Weights of a small GPT-style language model, trained from scratch on English Wikipedia: learned positions.
Each number is 200 + 20 x the weight over its row's rms, rounded and kept within 0 to 999. Layers, rows and columns count from 0. The size before them is the row's rms in percent of the matrix's.

# layer 3 MLP gate, 1024x512, rms 0.0452, rows 647-718, columns 64-95
096,176,221,186,231,175,195,211,207,207,174,201,204,226,215,201,223,165,196,226,191,186,226,205,190,229,188,192,177,174,191,202,190
096,211,221,172,171,212,174,172,217,164,192,158,228,211,209,206,217,201,213,209,218,213,201,187,175,210,198,213,249,173,173,220,221
094,219,167,206,188,218,172,179,151,192,200,192,204,217,217,182,206,237,188,183,199,186,186,190,208,242,191,198,173,207,207,244,211
096,250,167,245,196,180,179,212,184,194,194,220,215,188,163,186,200,211,175,201,164,185,218,200,189,204,189,242,223,187,207,206,186
098,221,184,176,199,170,194,174,209,187,207,179,171,191,187,226,224,188,183,190,184,175,179,196,187,185,205,179,188,183,192,200,213
107,182,230,195,198,200,201,202,178,187,180,226,186,205,215,229,175,183,189,181,193,207,212,194,203,201,230,218,183,198,234,218,178
094,214,200,186,177,214,222,212,196,220,220,179,183,217,232,218,161,212,183,167,212,205,185,209,238,237,214,194,188,205,228,195,202
107,206,203,194,195,168,175,178,176,174,184,215,216,162,210,172,183,194,202,179,236,205,207,177,217,230,177,239,225,203,197,217,189
097,241,158,174,204,194,194,215,206,177,188,199,225,204,199,212,207,262,175,213,213,211,194,255,187,217,201,213,221,144,195,179,188
105,206,180,164,179,200,216,178,224,204,215,191,204,202,184,178,206,183,218,190,203,171,187,220,182,209,194,167,223,180,210,179,209
098,212,181,197,199,218,210,200,160,211,275,200,221,184,152,175,199,217,202,201,221,201,204,194,215,202,199,201,207,191,197,141,193
102,159,198,201,211,157,191,171,194,166,233,202,220,236,184,188,227,192,192,201,240,213,192,212,186,181,191,168,228,184,158,202,226
107,175,152,199,198,217,194,186,203,181,183,225,155,237,211,211,166,223,223,172,220,229,168,171,213,217,168,219,225,177,228,208,218
090,210,193,240,219,204,199,207,230,195,187,147,177,209,197,228,204,223,195,179,195,206,188,209,168,199,242,194,188,167,202,210,233
092,192,227,170,216,190,187,182,210,173,212,179,192,205,237,212,214,184,176,217,200,183,195,194,218,214,226,232,190,195,186,189,226
097,208,189,193,234,210,203,200,209,197,161,237,176,211,193,197,195,217,186,211,190,179,213,197,191,209,206,227,175,166,175,202,186
095,182,214,214,193,217,151,212,209,208,185,188,177,182,198,169,245,191,181,207,199,174,199,196,192,189,215,220,186,157,181,187,218
097,190,192,204,237,191,258,192,221,218,185,202,222,208,219,182,192,220,204,182,234,216,208,176,216,222,198,233,192,222,208,180,179
083,230,227,164,203,191,197,162,214,198,206,204,236,235,148,180,175,190,200,246,178,194,182,207,200,188,196,229,211,188,209,199,209
098,210,189,225,199,219,203,210,178,162,213,199,207,208,229,182,195,178,168,218,245,186,194,181,183,198,173,217,214,198,169,211,212
096,196,202,216,224,196,173,183,247,217,172,179,163,228,203,208,221,214,203,229,190,182,203,209,140,200,220,227,211,188,184,218,172
110,229,203,216,206,206,171,196,200,187,203,234,196,213,188,210,198,190,188,188,202,191,214,211,153,195,203,250,182,200,197,207,231
099,213,219,193,171,210,187,182,203,206,210,232,183,211,206,157,198,214,218,189,190,191,178,214,215,193,230,204,202,201,234,205,225
106,190,201,185,215,201,195,202,218,192,244,197,211,225,196,226,199,191,217,151,194,172,204,196,207,201,157,183,174,229,222,185,214
097,160,229,193,218,176,183,203,173,197,186,185,222,227,229,221,209,228,205,190,215,191,189,252,169,218,200,248,207,167,223,188,236
107,208,200,201,182,175,207,181,200,212,203,211,157,177,191,218,209,198,211,219,182,173,228,178,172,211,216,174,206,211,175,205,189
096,189,192,194,186,241,203,189,188,212,228,204,202,199,166,214,205,214,212,191,158,192,202,235,194,213,222,181,165,191,236,214,210
089,181,188,197,219,222,203,187,209,207,238,191,197,182,200,150,209,201,202,168,201,174,209,195,210,213,248,160,227,222,170,200,201
094,219,187,189,226,205,206,202,212,199,207,209,213,202,263,213,208,195,174,200,187,175,226,179,199,180,197,224,231,191,193,238,202
103,172,182,187,194,247,214,202,196,208,210,219,201,185,177,170,175,159,179,164,209,177,195,223,242,239,191,205,230,215,210,179,186
097,209,257,181,190,223,197,212,211,178,187,189,182,168,195,213,183,222,211,192,199,186,202,145,173,207,183,215,204,202,206,187,221
100,202,220,199,171,198,197,216,222,206,197,176,157,194,236,202,172,199,217,204,216,211,191,188,208,207,173,193,194,179,193,198,181
101,217,205,175,192,178,191,169,185,192,192,174,182,169,204,194,179,207,202,224,220,168,205,201,193,206,232,216,210,204,181,195,170
113,237,221,172,214,190,229,190,176,165,233,221,167,238,212,208,189,181,192,221,214,186,202,206,162,190,201,228,214,191,179,165,182
100,190,214,191,162,176,213,215,215,183,223,200,179,177,205,223,159,176,206,215,189,206,199,214,199,208,211,200,206,213,214,170,142
097,227,231,224,229,213,213,222,193,223,155,223,176,204,177,213,180,209,191,216,193,196,200,191,186,264,194,189,209,211,211,209,171
099,187,169,197,186,213,198,178,206,216,199,201,193,172,202,176,190,193,156,189,183,210,206,200,177,223,213,198,211,172,178,217,214
096,200,182,223,214,191,249,182,197,168,181,176,216,214,184,171,189,207,179,215,197,186,198,200,159,173,176,185,194,201,222,188,202
107,170,201,125,191,182,209,183,205,182,208,211,173,211,238,221,208,208,213,188,174,201,179,159,185,209,224,196,185,196,200,210,166
104,215,231,214,197,213,233,192,197,203,188,213,220,229,201,215,207,223,219,211,209,215,194,198,203,225,191,233,199,187,198,194,204
094,196,148,227,210,215,212,194,191,171,224,193,211,186,208,201,204,225,220,176,164,164,195,211,185,197,184,197,155,202,212,226,193
102,214,202,221,204,194,216,198,198,189,212,178,208,179,212,245,203,198,197,229,196,180,203,180,162,213,241,185,184,174,210,179,195
091,206,169,194,175,205,187,219,199,184,154,238,200,157,173,187,149,157,189,185,212,193,205,223,209,233,181,205,180,151,193,202,161
100,227,187,218,213,219,210,174,195,140,210,172,179,183,210,200,186,156,202,175,183,216,191,206,187,200,193,243,182,192,208,221,213
112,154,216,208,185,211,181,188,195,187,210,220,213,218,203,182,179,199,198,182,207,173,194,173,172,202,207,223,206,180,172,202,210
101,188,209,198,214,227,227,217,215,185,189,189,179,245,211,188,209,182,221,201,217,220,204,205,209,214,204,191,176,217,215,204,181
106,230,202,235,185,187,172,190,219,206,207,239,162,215,212,248,204,223,210,192,233,194,179,220,162,206,205,251,181,203,199,240,173
100,200,181,225,221,212,196,209,209,181,183,195,235,202,172,221,188,181,231,204,187,218,208,198,211,205,216,229,220,183,194,219,220
102,218,221,189,188,205,212,183,237,221,219,196,189,183,213,198,218,169,172,191,256,180,213,214,177,186,172,223,210,225,181,173,194
100,196,203,176,237,179,202,204,168,211,203,176,193,207,181,172,225,222,206,184,208,196,185,187,198,202,202,189,254,206,200,191,185
098,191,204,199,220,206,221,170,195,185,205,209,170,195,180,155,178,225,178,208,205,168,228,185,179,199,211,194,183,223,209,220,207
109,187,211,211,165,230,210,187,185,189,189,225,217,188,169,198,189,172,191,185,211,232,166,191,179,211,214,218,231,216,198,178,207
100,187,213,193,210,204,180,176,220,187,235,184,205,169,214,201,191,189,221,186,197,222,177,189,191,209,204,215,226,191,211,146,191
098,211,206,183,233,231,240,214,214,172,220,233,210,165,216,189,203,205,167,179,202,181,207,201,218,241,198,192,216,188,230,204,173
098,195,191,192,176,199,206,201,221,206,167,175,190,206,174,213,184,195,195,172,198,208,232,221,165,189,216,223,179,212,198,228,225
097,206,208,190,175,203,228,190,168,198,232,212,207,214,203,235,203,185,199,202,180,177,205,230,199,187,232,175,195,210,214,222,196
094,206,167,193,229,197,206,188,191,204,209,189,191,182,211,219,205,205,223,201,175,191,203,196,209,227,168,172,188,174,199,167,186
095,228,194,186,192,169,179,209,224,204,188,226,201,218,170,241,224,201,217,193,210,220,192,274,156,195,205,165,211,182,212,159,187
099,202,186,182,186,177,184,172,232,212,205,182,163,183,208,196,152,150,229,219,213,199,191,182,155,192,209,187,202,209,186,198,184
097,200,178,159,163,189,214,184,186,213,154,182,196,224,205,200,201,194,176,228,209,187,222,195,196,217,163,166,184,173,213,216,208
101,216,225,168,161,190,198,180,229,184,174,217,212,243,193,226,176,211,188,213,197,137,204,193,236,234,179,225,258,222,166,194,210
100,203,217,185,212,213,210,212,183,208,193,238,235,156,169,182,237,177,202,173,216,185,200,224,174,219,203,172,201,166,146,220,214
096,224,243,136,194,188,185,227,178,223,229,218,224,213,220,171,195,211,177,233,219,220,190,184,196,250,190,188,237,191,199,166,204
102,212,162,209,216,180,211,231,193,188,201,230,202,163,196,220,205,210,182,192,171,211,197,209,162,216,195,195,248,205,219,218,197
099,201,192,222,199,164,210,216,208,172,167,210,184,200,225,192,185,200,176,196,211,221,211,211,158,198,230,194,201,186,210,177,214
101,160,200,183,171,234,213,179,197,196,188,193,163,204,195,227,195,236,188,170,182,212,170,220,197,228,224,217,180,170,217,212,214
098,210,197,190,216,197,180,198,229,211,238,209,219,228,213,180,187,184,184,223,224,197,221,191,198,197,196,177,182,150,205,221,199
105,214,220,188,217,171,191,186,155,212,181,183,186,206,192,208,203,203,186,212,170,188,180,178,214,217,191,202,212,194,230,208,201
098,181,180,167,194,242,236,219,212,187,165,205,188,190,225,151,177,187,163,210,175,206,191,200,214,215,186,154,187,194,226,208,160
096,196,206,165,222,150,234,229,194,218,219,217,200,194,171,176,235,217,237,231,212,189,236,191,203,209,204,178,226,203,157,225,201
090,213,227,211,187,156,167,223,171,194,228,209,230,227,212,237,200,216,177,215,226,188,210,196,185,204,182,239,218,158,203,201,205
095,217,212,214,213,170,201,199,223,198,190,193,218,194,196,211,192,216,177,206,193,167,210,198,190,207,193,206,202,194,223,158,205
# layer 3 MLP up, 1024x512, rms 0.0423, rows 647-717, columns 64-95
101,219,231,215,183,165,191,187,200,174,203,190,166,175,179,208,211,214,197,203,192,208,198,195,167,188,197,197,173,209,207,196,203
100,200,173,200,207,211,179,218,202,226,205,225,198,184,194,207,216,193,215,185,224,197,207,193,202,188,185,192,188,222,270,206,181
096,200,175,213,213,197,204,213,210,218,213,213,195,193,190,234,209,176,194,186,168,200,211,232,232,178,213,197,207,204,228,182,230
103,193,177,197,226,228,207,220,216,186,183,217,173,198,168,227,193,221,198,180,180,212,176,184,182,223,191,189,209,224,234,230,195
100,182,144,190,205,190,248,186,148,209,175,196,203,229,181,248,245,226,186,170,175,197,210,227,206,188,171,171,187,200,198,208,210
099,185,200,187,206,192,203,176,179,148,181,219,220,208,182,195,176,202,202,190,208,195,209,216,243,201,201,196,180,198,237,199,177
099,204,167,219,208,186,209,214,195,208,212,176,228,185,204,188,243,234,203,198,233,192,207,165,254,195,188,204,182,219,224,207,204
107,192,212,164,210,164,213,186,195,218,187,223,231,212,185,234,214,193,231,192,197,177,205,232,178,191,191,229,208,205,219,177,186
104,168,208,217,185,201,184,221,233,225,189,189,233,223,210,212,234,226,191,242,209,177,225,216,169,196,158,167,236,212,202,174,169
101,176,188,187,170,219,205,199,191,191,211,181,167,190,197,200,202,192,210,171,191,179,156,214,205,193,209,183,210,211,211,214,222
102,194,202,227,176,233,204,262,213,176,193,191,180,200,208,190,187,218,224,188,213,192,174,203,211,207,198,204,185,197,199,231,206
104,178,181,173,218,213,198,187,176,171,174,164,206,195,188,207,167,171,208,199,224,214,207,232,222,204,177,237,206,220,210,179,186
105,219,215,179,207,212,165,229,195,196,187,210,202,193,186,171,190,217,189,215,223,169,207,194,228,214,198,176,194,182,192,222,174
090,196,245,187,200,175,185,200,215,229,217,198,214,224,172,185,187,175,188,205,227,188,185,211,181,178,190,201,184,167,206,210,248
092,190,169,236,197,192,192,170,175,209,198,163,192,191,198,210,188,229,209,202,183,194,214,174,194,193,202,231,188,207,194,211,196
101,210,231,200,200,208,180,215,188,210,214,218,212,208,167,208,206,206,163,220,204,195,234,221,189,192,222,189,217,190,199,205,193
097,228,194,198,207,201,197,208,198,209,214,194,194,213,168,207,185,203,219,186,183,214,181,204,215,210,205,196,216,206,190,171,178
101,209,180,214,213,191,222,191,200,174,203,197,211,200,190,140,198,168,212,201,213,187,181,195,217,204,173,196,177,209,197,207,185
087,159,180,173,170,238,242,216,203,205,200,177,198,216,218,186,194,208,199,198,235,221,223,183,223,216,225,178,230,225,199,192,192
103,178,173,168,196,180,232,194,188,203,187,206,206,236,199,205,231,210,218,175,188,210,189,225,244,201,200,202,241,201,217,191,202
100,214,171,209,207,188,204,166,196,215,160,183,194,205,174,207,182,171,206,204,197,154,217,203,186,204,179,233,181,188,219,243,186
108,215,197,202,207,193,206,211,200,180,196,200,235,210,212,182,171,194,223,215,218,213,214,170,196,212,162,202,174,214,197,215,228
102,213,192,192,267,214,189,186,207,220,157,206,227,190,176,180,196,200,189,225,163,179,218,186,233,224,195,205,237,205,225,216,234
106,205,199,179,175,210,183,209,181,216,208,187,184,201,227,189,187,201,224,202,199,180,233,193,186,192,160,140,176,191,213,220,196
095,190,176,187,191,208,229,181,201,212,212,160,204,177,229,146,230,206,202,172,198,216,222,209,210,199,204,160,179,193,199,255,189
104,203,149,168,175,248,219,168,193,188,188,201,206,198,209,218,174,190,211,222,211,203,205,202,171,206,236,236,135,221,219,194,196
102,210,212,201,215,177,175,204,208,236,170,193,202,163,173,167,186,190,141,193,211,201,198,193,165,259,177,182,175,203,229,189,198
087,205,179,184,201,191,188,174,192,211,180,189,215,202,229,216,202,199,211,179,211,213,215,213,219,199,193,198,179,207,202,189,222
100,158,221,237,196,193,175,250,213,177,222,227,199,181,213,161,208,210,227,201,177,222,227,213,200,214,254,218,212,187,195,205,201
097,214,202,203,197,194,187,204,211,241,173,209,218,211,196,204,210,213,171,228,218,185,167,200,214,191,171,210,186,215,212,220,188
103,242,236,191,222,196,204,228,198,192,184,175,221,176,216,211,178,181,201,233,205,195,178,172,183,204,215,214,190,189,232,225,167
103,204,182,225,185,208,198,237,225,218,184,184,229,204,237,220,203,213,195,210,215,174,208,187,212,192,205,206,214,177,188,184,256
099,187,205,235,169,212,198,222,216,197,187,194,212,197,227,208,209,195,178,190,240,218,191,208,181,205,226,179,186,207,227,221,201
106,150,205,205,210,199,185,270,222,220,166,208,192,213,193,161,200,185,194,147,222,170,201,196,205,219,201,197,219,190,214,214,198
100,229,252,183,182,248,200,179,216,212,261,221,191,210,251,195,180,184,175,253,200,247,204,201,179,181,208,178,183,165,200,191,195
098,193,210,193,203,220,219,208,201,206,245,219,201,207,229,192,229,215,191,189,222,184,248,213,209,192,176,179,196,209,178,217,186
101,176,216,183,177,144,188,226,170,207,206,190,210,210,198,183,193,225,243,216,194,189,206,228,199,199,187,223,230,195,189,179,215
101,161,164,222,204,223,175,203,217,207,163,178,214,199,221,228,213,191,173,178,201,216,187,196,193,194,223,170,191,192,192,225,221
102,169,182,181,176,160,203,179,169,215,216,180,187,254,227,211,183,218,188,233,159,149,208,178,201,210,188,204,184,203,219,183,174
103,228,171,205,181,192,200,191,206,214,243,191,219,201,230,203,234,178,200,221,202,211,233,238,219,188,182,187,195,207,200,171,187
098,240,195,180,186,209,213,214,221,217,223,159,213,209,180,202,208,210,220,192,219,201,206,195,188,216,205,195,216,191,183,187,204
101,226,228,187,202,224,184,246,226,220,162,217,198,212,220,207,230,201,211,231,174,198,186,212,204,197,188,247,179,216,227,174,217
094,192,194,232,202,216,202,192,206,186,214,186,144,199,187,200,184,190,171,173,191,193,204,174,210,218,246,160,168,182,175,201,183
096,178,194,216,158,218,208,224,230,232,233,218,207,203,206,172,196,191,188,219,247,193,190,186,213,191,202,189,195,194,220,167,199
099,166,233,213,181,224,234,197,215,183,221,201,161,212,203,221,219,192,222,198,213,179,207,216,183,194,228,195,176,209,198,192,179
101,194,194,204,200,217,200,191,201,201,181,200,236,193,237,216,191,196,205,218,185,217,228,204,212,222,221,194,211,184,241,147,173
104,172,187,209,211,173,219,173,197,191,192,174,193,175,187,186,171,208,202,187,197,208,194,187,203,209,217,191,189,172,168,193,182
098,200,166,205,193,208,185,158,210,229,206,186,212,199,175,197,198,239,161,208,215,196,219,206,196,187,216,186,184,212,194,216,220
103,200,198,223,217,210,206,201,207,224,219,225,222,199,192,151,206,181,184,178,191,202,177,196,180,183,236,172,235,194,213,228,198
101,184,214,225,210,169,206,229,199,170,195,201,192,179,224,200,183,178,221,222,207,194,184,181,201,217,221,217,221,178,149,209,190
102,205,194,195,228,198,185,186,201,211,206,162,206,161,190,161,173,209,216,182,210,160,231,269,202,198,177,185,218,192,196,176,212
103,162,212,195,188,227,186,198,206,190,222,203,191,175,204,203,225,169,213,168,168,215,197,201,171,188,214,233,203,235,200,211,208
099,209,180,233,202,202,201,186,196,270,210,200,241,196,174,201,179,219,209,194,197,218,226,195,186,197,198,201,164,250,190,188,186
101,232,207,172,208,220,161,208,144,220,187,233,201,215,223,193,235,211,164,178,211,192,170,196,174,187,194,201,229,197,179,208,192
104,197,187,216,229,174,237,194,194,147,189,208,191,161,180,191,178,218,218,146,209,191,192,176,182,200,236,182,220,180,194,175,176
106,147,189,207,183,198,157,216,245,213,197,216,206,203,222,210,190,194,191,214,200,216,198,217,219,173,178,188,178,205,208,194,216
096,216,209,200,201,207,194,182,217,218,194,246,238,202,188,195,186,170,188,194,217,188,212,203,208,185,143,209,213,189,189,214,191
095,199,179,213,207,195,205,211,198,234,221,184,175,200,209,216,220,221,174,197,183,216,198,207,215,206,219,195,172,236,201,188,190
099,176,201,202,198,226,203,164,187,186,147,208,170,187,163,214,177,205,211,189,231,183,179,204,207,219,188,193,195,197,204,153,182
098,214,180,245,179,175,219,197,212,215,216,180,205,213,219,215,186,221,217,213,192,176,210,185,202,216,200,223,212,228,228,211,218
102,185,179,149,195,231,196,211,189,224,229,218,200,184,189,191,179,208,170,192,200,165,185,224,203,191,208,191,211,168,210,178,183
101,216,193,203,185,213,183,181,183,171,198,198,181,188,138,186,215,190,200,188,188,166,185,195,204,209,178,188,182,204,182,208,219
096,242,206,231,218,178,190,192,179,175,186,175,221,225,198,210,229,220,194,213,213,185,210,216,181,213,175,186,233,189,193,200,219
101,174,203,175,177,194,229,186,196,168,180,191,211,175,177,177,208,193,223,208,212,220,184,167,200,200,212,172,188,198,251,186,212
100,202,186,231,207,218,208,186,179,203,192,220,196,161,205,182,210,184,204,225,189,219,207,222,182,192,219,170,191,193,213,203,217
098,188,203,203,196,162,200,212,166,222,208,214,218,187,185,203,201,220,209,217,180,197,166,200,155,204,195,219,227,208,209,225,219
100,223,222,218,211,185,201,215,205,179,222,212,209,175,183,211,208,217,178,228,239,196,186,176,200,193,206,200,194,212,191,166,178
100,192,232,197,191,169,161,208,206,197,178,187,213,231,205,226,221,218,171,240,228,203,144,159,189,193,229,192,194,209,190,220,225
096,192,187,175,198,194,214,192,210,183,227,218,270,169,192,186,204,198,195,184,179,213,195,197,208,198,207,207,221,191,200,216,189
101,229,217,230,205,217,219,191,216,189,221,218,213,158,227,229,161,199,203,173,200,183,204,188,195,196,210,165,189,222,214,187,209
088,216,204,190,168,145,185,187,209,186,200,192,189,195,192,197,207,185,175,190,216,200,213,211,187,168,175,214,213,189,210,208,205
# layer 3 MLP down (transposed), 1024x512, rms 0.0416, rows 647-717, columns 64-95
102,206,188,219,188,211,159,189,194,253,246,214,190,214,185,247,222,158,226,197,215,215,252,228,208,226,214,204,145,183,197,207,203
098,198,184,172,195,214,183,233,150,208,215,197,241,166,181,202,161,182,219,165,210,214,192,222,227,178,158,187,195,188,182,187,185
091,228,188,193,178,219,171,212,189,203,190,191,155,185,209,181,216,192,184,202,240,219,221,197,163,194,184,185,191,182,203,228,189
104,222,176,227,229,200,225,225,216,204,181,234,189,226,156,231,185,223,205,205,153,201,199,193,181,196,202,193,218,185,192,194,187
101,204,188,202,229,181,190,212,152,179,207,215,170,193,211,212,192,194,169,195,220,146,233,180,238,217,188,206,206,205,199,164,201
094,215,185,210,210,194,198,204,197,182,222,204,222,209,223,223,247,193,203,208,191,199,207,175,190,194,224,183,233,230,189,206,206
100,176,210,202,192,208,207,187,218,204,218,186,181,205,216,196,170,178,215,209,212,189,195,210,208,204,196,178,177,166,165,203,208
106,205,185,174,206,194,173,195,212,202,185,184,206,185,201,190,225,193,190,231,228,193,202,181,172,210,218,208,242,218,180,194,228
102,177,221,207,212,184,179,213,217,208,162,192,232,211,200,175,186,214,189,234,172,187,222,144,216,207,198,229,213,179,172,191,224
103,177,222,200,202,244,184,216,201,195,172,188,183,233,235,189,232,185,229,194,156,176,200,175,192,195,205,172,174,218,198,231,197
099,261,187,214,214,195,210,180,169,203,185,172,166,199,188,212,215,212,214,182,184,165,199,211,215,194,197,216,216,221,189,180,202
104,204,191,199,204,163,194,181,173,232,201,170,208,188,210,238,217,180,175,236,191,179,157,197,218,197,194,221,233,222,197,197,196
105,183,210,190,209,233,188,203,168,192,186,180,219,174,195,194,198,179,198,207,215,160,184,223,216,173,206,180,178,173,196,197,191
082,204,238,209,204,220,222,180,178,162,194,189,156,179,204,192,208,210,201,192,212,203,188,168,185,211,195,190,193,245,226,211,208
095,182,195,204,220,224,217,178,223,211,187,230,195,220,188,215,221,196,231,201,228,206,207,214,197,218,202,180,180,201,234,185,203
101,234,216,198,193,165,220,191,176,220,220,179,187,182,203,206,209,209,182,217,201,227,228,216,211,203,157,212,219,216,190,200,219
099,174,196,251,224,201,201,222,220,239,201,208,194,191,210,206,210,234,227,210,158,193,197,212,209,239,204,208,204,225,259,189,231
101,217,213,223,220,206,197,229,205,183,196,189,203,220,211,158,182,205,219,208,181,213,169,212,210,191,196,181,204,213,165,228,210
078,207,224,185,247,206,192,203,192,189,198,182,211,178,180,211,201,191,195,207,166,225,188,229,228,218,198,153,229,188,207,187,199
105,179,193,205,206,221,208,238,203,201,194,210,204,204,159,181,206,171,202,196,215,172,217,197,197,205,209,172,208,193,205,198,204
097,184,201,178,199,187,180,180,211,161,201,175,197,223,176,134,210,189,227,218,197,222,172,217,212,218,185,144,215,210,185,173,189
105,178,214,178,187,211,182,238,191,196,197,215,205,210,201,205,214,201,215,220,265,206,199,227,198,185,219,210,208,147,157,193,192
100,216,226,130,180,223,192,177,229,220,219,197,200,213,226,232,190,193,190,216,209,222,212,161,197,236,210,188,195,242,196,213,187
103,247,209,184,181,198,205,198,222,178,181,178,191,215,205,199,214,197,200,211,168,180,199,198,163,185,165,205,184,171,180,246,207
098,204,207,176,189,186,198,194,204,195,184,222,181,196,214,187,242,228,224,195,210,187,213,218,168,182,191,217,187,156,196,193,193
104,169,189,184,212,206,189,216,215,194,211,219,208,212,183,194,202,208,215,206,212,233,216,217,187,216,193,207,179,230,176,187,198
098,200,197,161,191,223,223,181,191,152,204,181,192,207,197,181,187,226,215,196,169,203,221,257,204,173,208,253,172,197,203,210,193
084,196,225,166,178,198,238,182,216,167,164,221,201,210,207,210,228,211,194,226,211,217,163,216,197,182,207,186,174,200,215,195,212
101,182,224,169,216,197,199,178,217,222,212,221,146,160,179,198,193,212,223,227,192,189,211,165,193,232,184,180,170,173,195,211,200
098,215,205,151,200,218,188,235,186,210,165,224,186,170,234,172,178,184,219,187,207,217,195,209,194,199,211,189,183,209,216,216,184
106,210,224,177,219,211,181,170,203,201,205,197,236,201,199,210,194,198,187,177,203,225,170,172,174,199,234,201,199,223,171,194,184
104,200,218,198,180,217,202,182,167,199,184,228,178,236,191,220,170,197,159,210,193,207,185,174,213,194,187,165,224,190,217,216,172
101,160,231,198,229,168,253,205,214,182,189,213,228,185,179,229,200,180,217,207,223,181,197,195,218,220,193,191,195,196,221,191,233
100,214,183,194,204,212,189,149,213,194,224,179,183,228,208,230,171,189,220,218,176,202,203,192,200,209,185,210,220,240,181,172,195
102,171,186,228,194,217,217,178,223,234,190,211,214,191,206,218,178,210,193,216,204,197,201,218,179,209,189,205,205,179,222,196,203
099,210,199,197,202,222,187,182,201,230,242,182,185,242,200,198,227,183,227,232,182,183,193,219,216,190,199,196,166,196,193,221,218
103,185,197,163,208,202,192,198,222,223,185,173,193,193,206,175,238,184,217,203,204,172,217,194,200,204,203,197,208,223,206,213,205
102,181,191,188,204,195,195,207,202,188,191,178,226,212,203,222,199,207,210,174,195,180,194,203,227,211,170,212,203,237,243,241,227
100,203,208,208,188,202,198,216,217,231,215,202,197,199,185,217,194,194,192,221,172,200,189,187,188,171,181,189,175,163,209,212,209
104,232,208,237,200,231,199,228,220,224,183,213,198,181,197,211,206,202,189,242,178,198,146,203,196,191,215,199,202,184,209,177,233
100,183,213,232,212,195,183,232,199,222,214,195,204,204,228,193,219,210,201,182,207,180,194,198,192,202,209,214,206,194,205,214,217
101,206,219,205,156,178,192,180,203,194,226,185,228,219,224,179,201,207,186,216,218,212,227,232,184,201,201,205,199,178,195,177,226
086,229,245,213,187,205,211,230,179,182,210,187,190,203,175,182,197,203,185,203,180,205,186,210,201,182,220,188,209,192,187,206,210
099,207,208,187,198,222,196,191,201,196,204,186,220,230,204,194,194,221,202,201,163,197,193,208,191,172,237,202,182,215,228,206,145
092,189,186,184,229,221,225,211,206,204,223,193,156,220,252,192,204,217,189,207,225,219,166,194,187,211,219,179,189,227,175,169,194
101,214,222,214,219,205,199,239,219,168,197,212,168,197,201,207,199,196,195,185,219,163,194,235,195,234,170,208,148,221,181,235,208
101,202,182,203,237,222,213,220,208,192,201,179,204,188,126,181,160,181,225,174,217,214,196,194,221,181,189,144,227,219,196,191,194
097,211,202,199,211,211,171,212,232,211,209,208,210,197,195,196,159,162,191,180,191,184,205,164,218,186,190,217,222,211,212,185,234
105,198,180,199,188,214,214,196,188,179,195,252,226,168,180,196,210,223,234,178,214,207,198,195,199,209,212,217,195,226,200,169,213
105,207,204,179,166,257,187,185,182,204,201,198,202,197,193,192,196,219,198,215,214,184,248,185,168,216,192,199,180,191,200,190,182
101,145,212,219,180,173,185,225,224,203,207,209,220,221,190,192,192,193,164,217,197,183,196,171,164,179,216,190,224,198,201,142,201
097,170,199,202,189,171,207,213,214,213,199,173,174,211,213,200,182,209,200,203,178,205,237,185,196,197,208,173,212,194,205,224,220
099,227,208,210,203,182,203,200,188,172,207,227,185,201,157,215,183,155,207,190,208,194,165,248,194,222,216,211,217,206,190,182,205
101,209,204,216,190,229,186,185,210,247,203,176,231,218,195,205,192,196,247,195,180,154,207,233,209,230,176,189,203,198,192,177,232
104,199,188,212,225,225,193,218,210,166,178,203,234,210,167,197,208,195,194,181,198,221,229,177,207,200,208,189,217,177,196,206,196
108,203,240,198,189,187,206,221,191,238,229,215,209,181,198,209,221,192,206,215,184,195,199,198,180,185,217,188,232,204,199,223,157
094,212,181,220,179,177,213,180,186,180,205,224,238,190,237,145,234,194,215,178,224,197,194,183,239,198,202,200,209,193,226,194,237
097,212,205,215,206,230,192,192,212,211,197,212,167,215,208,187,171,187,231,223,201,242,191,217,220,211,180,195,193,215,180,196,198
101,178,244,227,147,213,211,220,221,213,213,248,145,204,197,185,192,165,197,153,182,179,204,190,145,220,231,216,193,186,163,196,190
101,221,177,230,196,199,230,175,194,188,174,202,198,242,192,198,168,188,200,189,193,205,221,233,176,193,203,219,186,189,244,222,204
101,182,187,201,156,243,207,174,237,185,183,203,174,191,160,185,202,199,154,232,198,208,209,195,209,195,201,206,180,222,182,180,198
104,214,222,186,222,189,185,182,191,187,211,212,201,203,197,225,188,185,181,193,204,212,194,177,200,192,178,176,154,227,229,228,191
100,186,222,233,200,240,224,194,202,215,206,179,204,210,197,181,181,169,208,209,193,196,207,218,204,190,175,210,189,235,195,201,184
101,207,200,202,211,227,189,180,222,189,202,187,181,199,216,212,205,214,188,204,169,155,215,229,220,192,228,237,212,211,181,179,187
107,161,224,197,206,226,193,213,187,182,174,193,187,213,186,180,174,211,190,173,181,168,188,228,189,201,192,182,186,215,164,150,177
097,186,209,162,202,211,190,206,186,180,188,203,199,189,195,207,203,248,214,185,192,220,187,171,196,177,200,190,209,197,220,176,187
097,203,213,195,208,216,206,202,220,250,201,217,183,203,194,200,220,191,209,201,220,180,191,232,197,177,190,197,187,220,198,192,190
102,172,189,225,201,232,199,241,211,201,193,187,211,216,188,217,158,211,197,221,173,210,202,214,211,207,241,212,193,216,186,195,191
098,220,196,187,230,202,205,197,202,193,190,198,185,208,204,185,230,188,205,185,158,199,191,190,194,207,230,195,181,219,210,189,195
100,198,218,236,186,217,173,172,243,192,208,213,245,209,242,181,200,212,183,187,201,211,216,203,220,200,154,150,204,193,190,193,209
089,217,207,179,208,211,210,201,197,191,229,156,191,193,233,210,260,229,215,185,171,184,224,211,172,196,202,227,200,193,184,199,238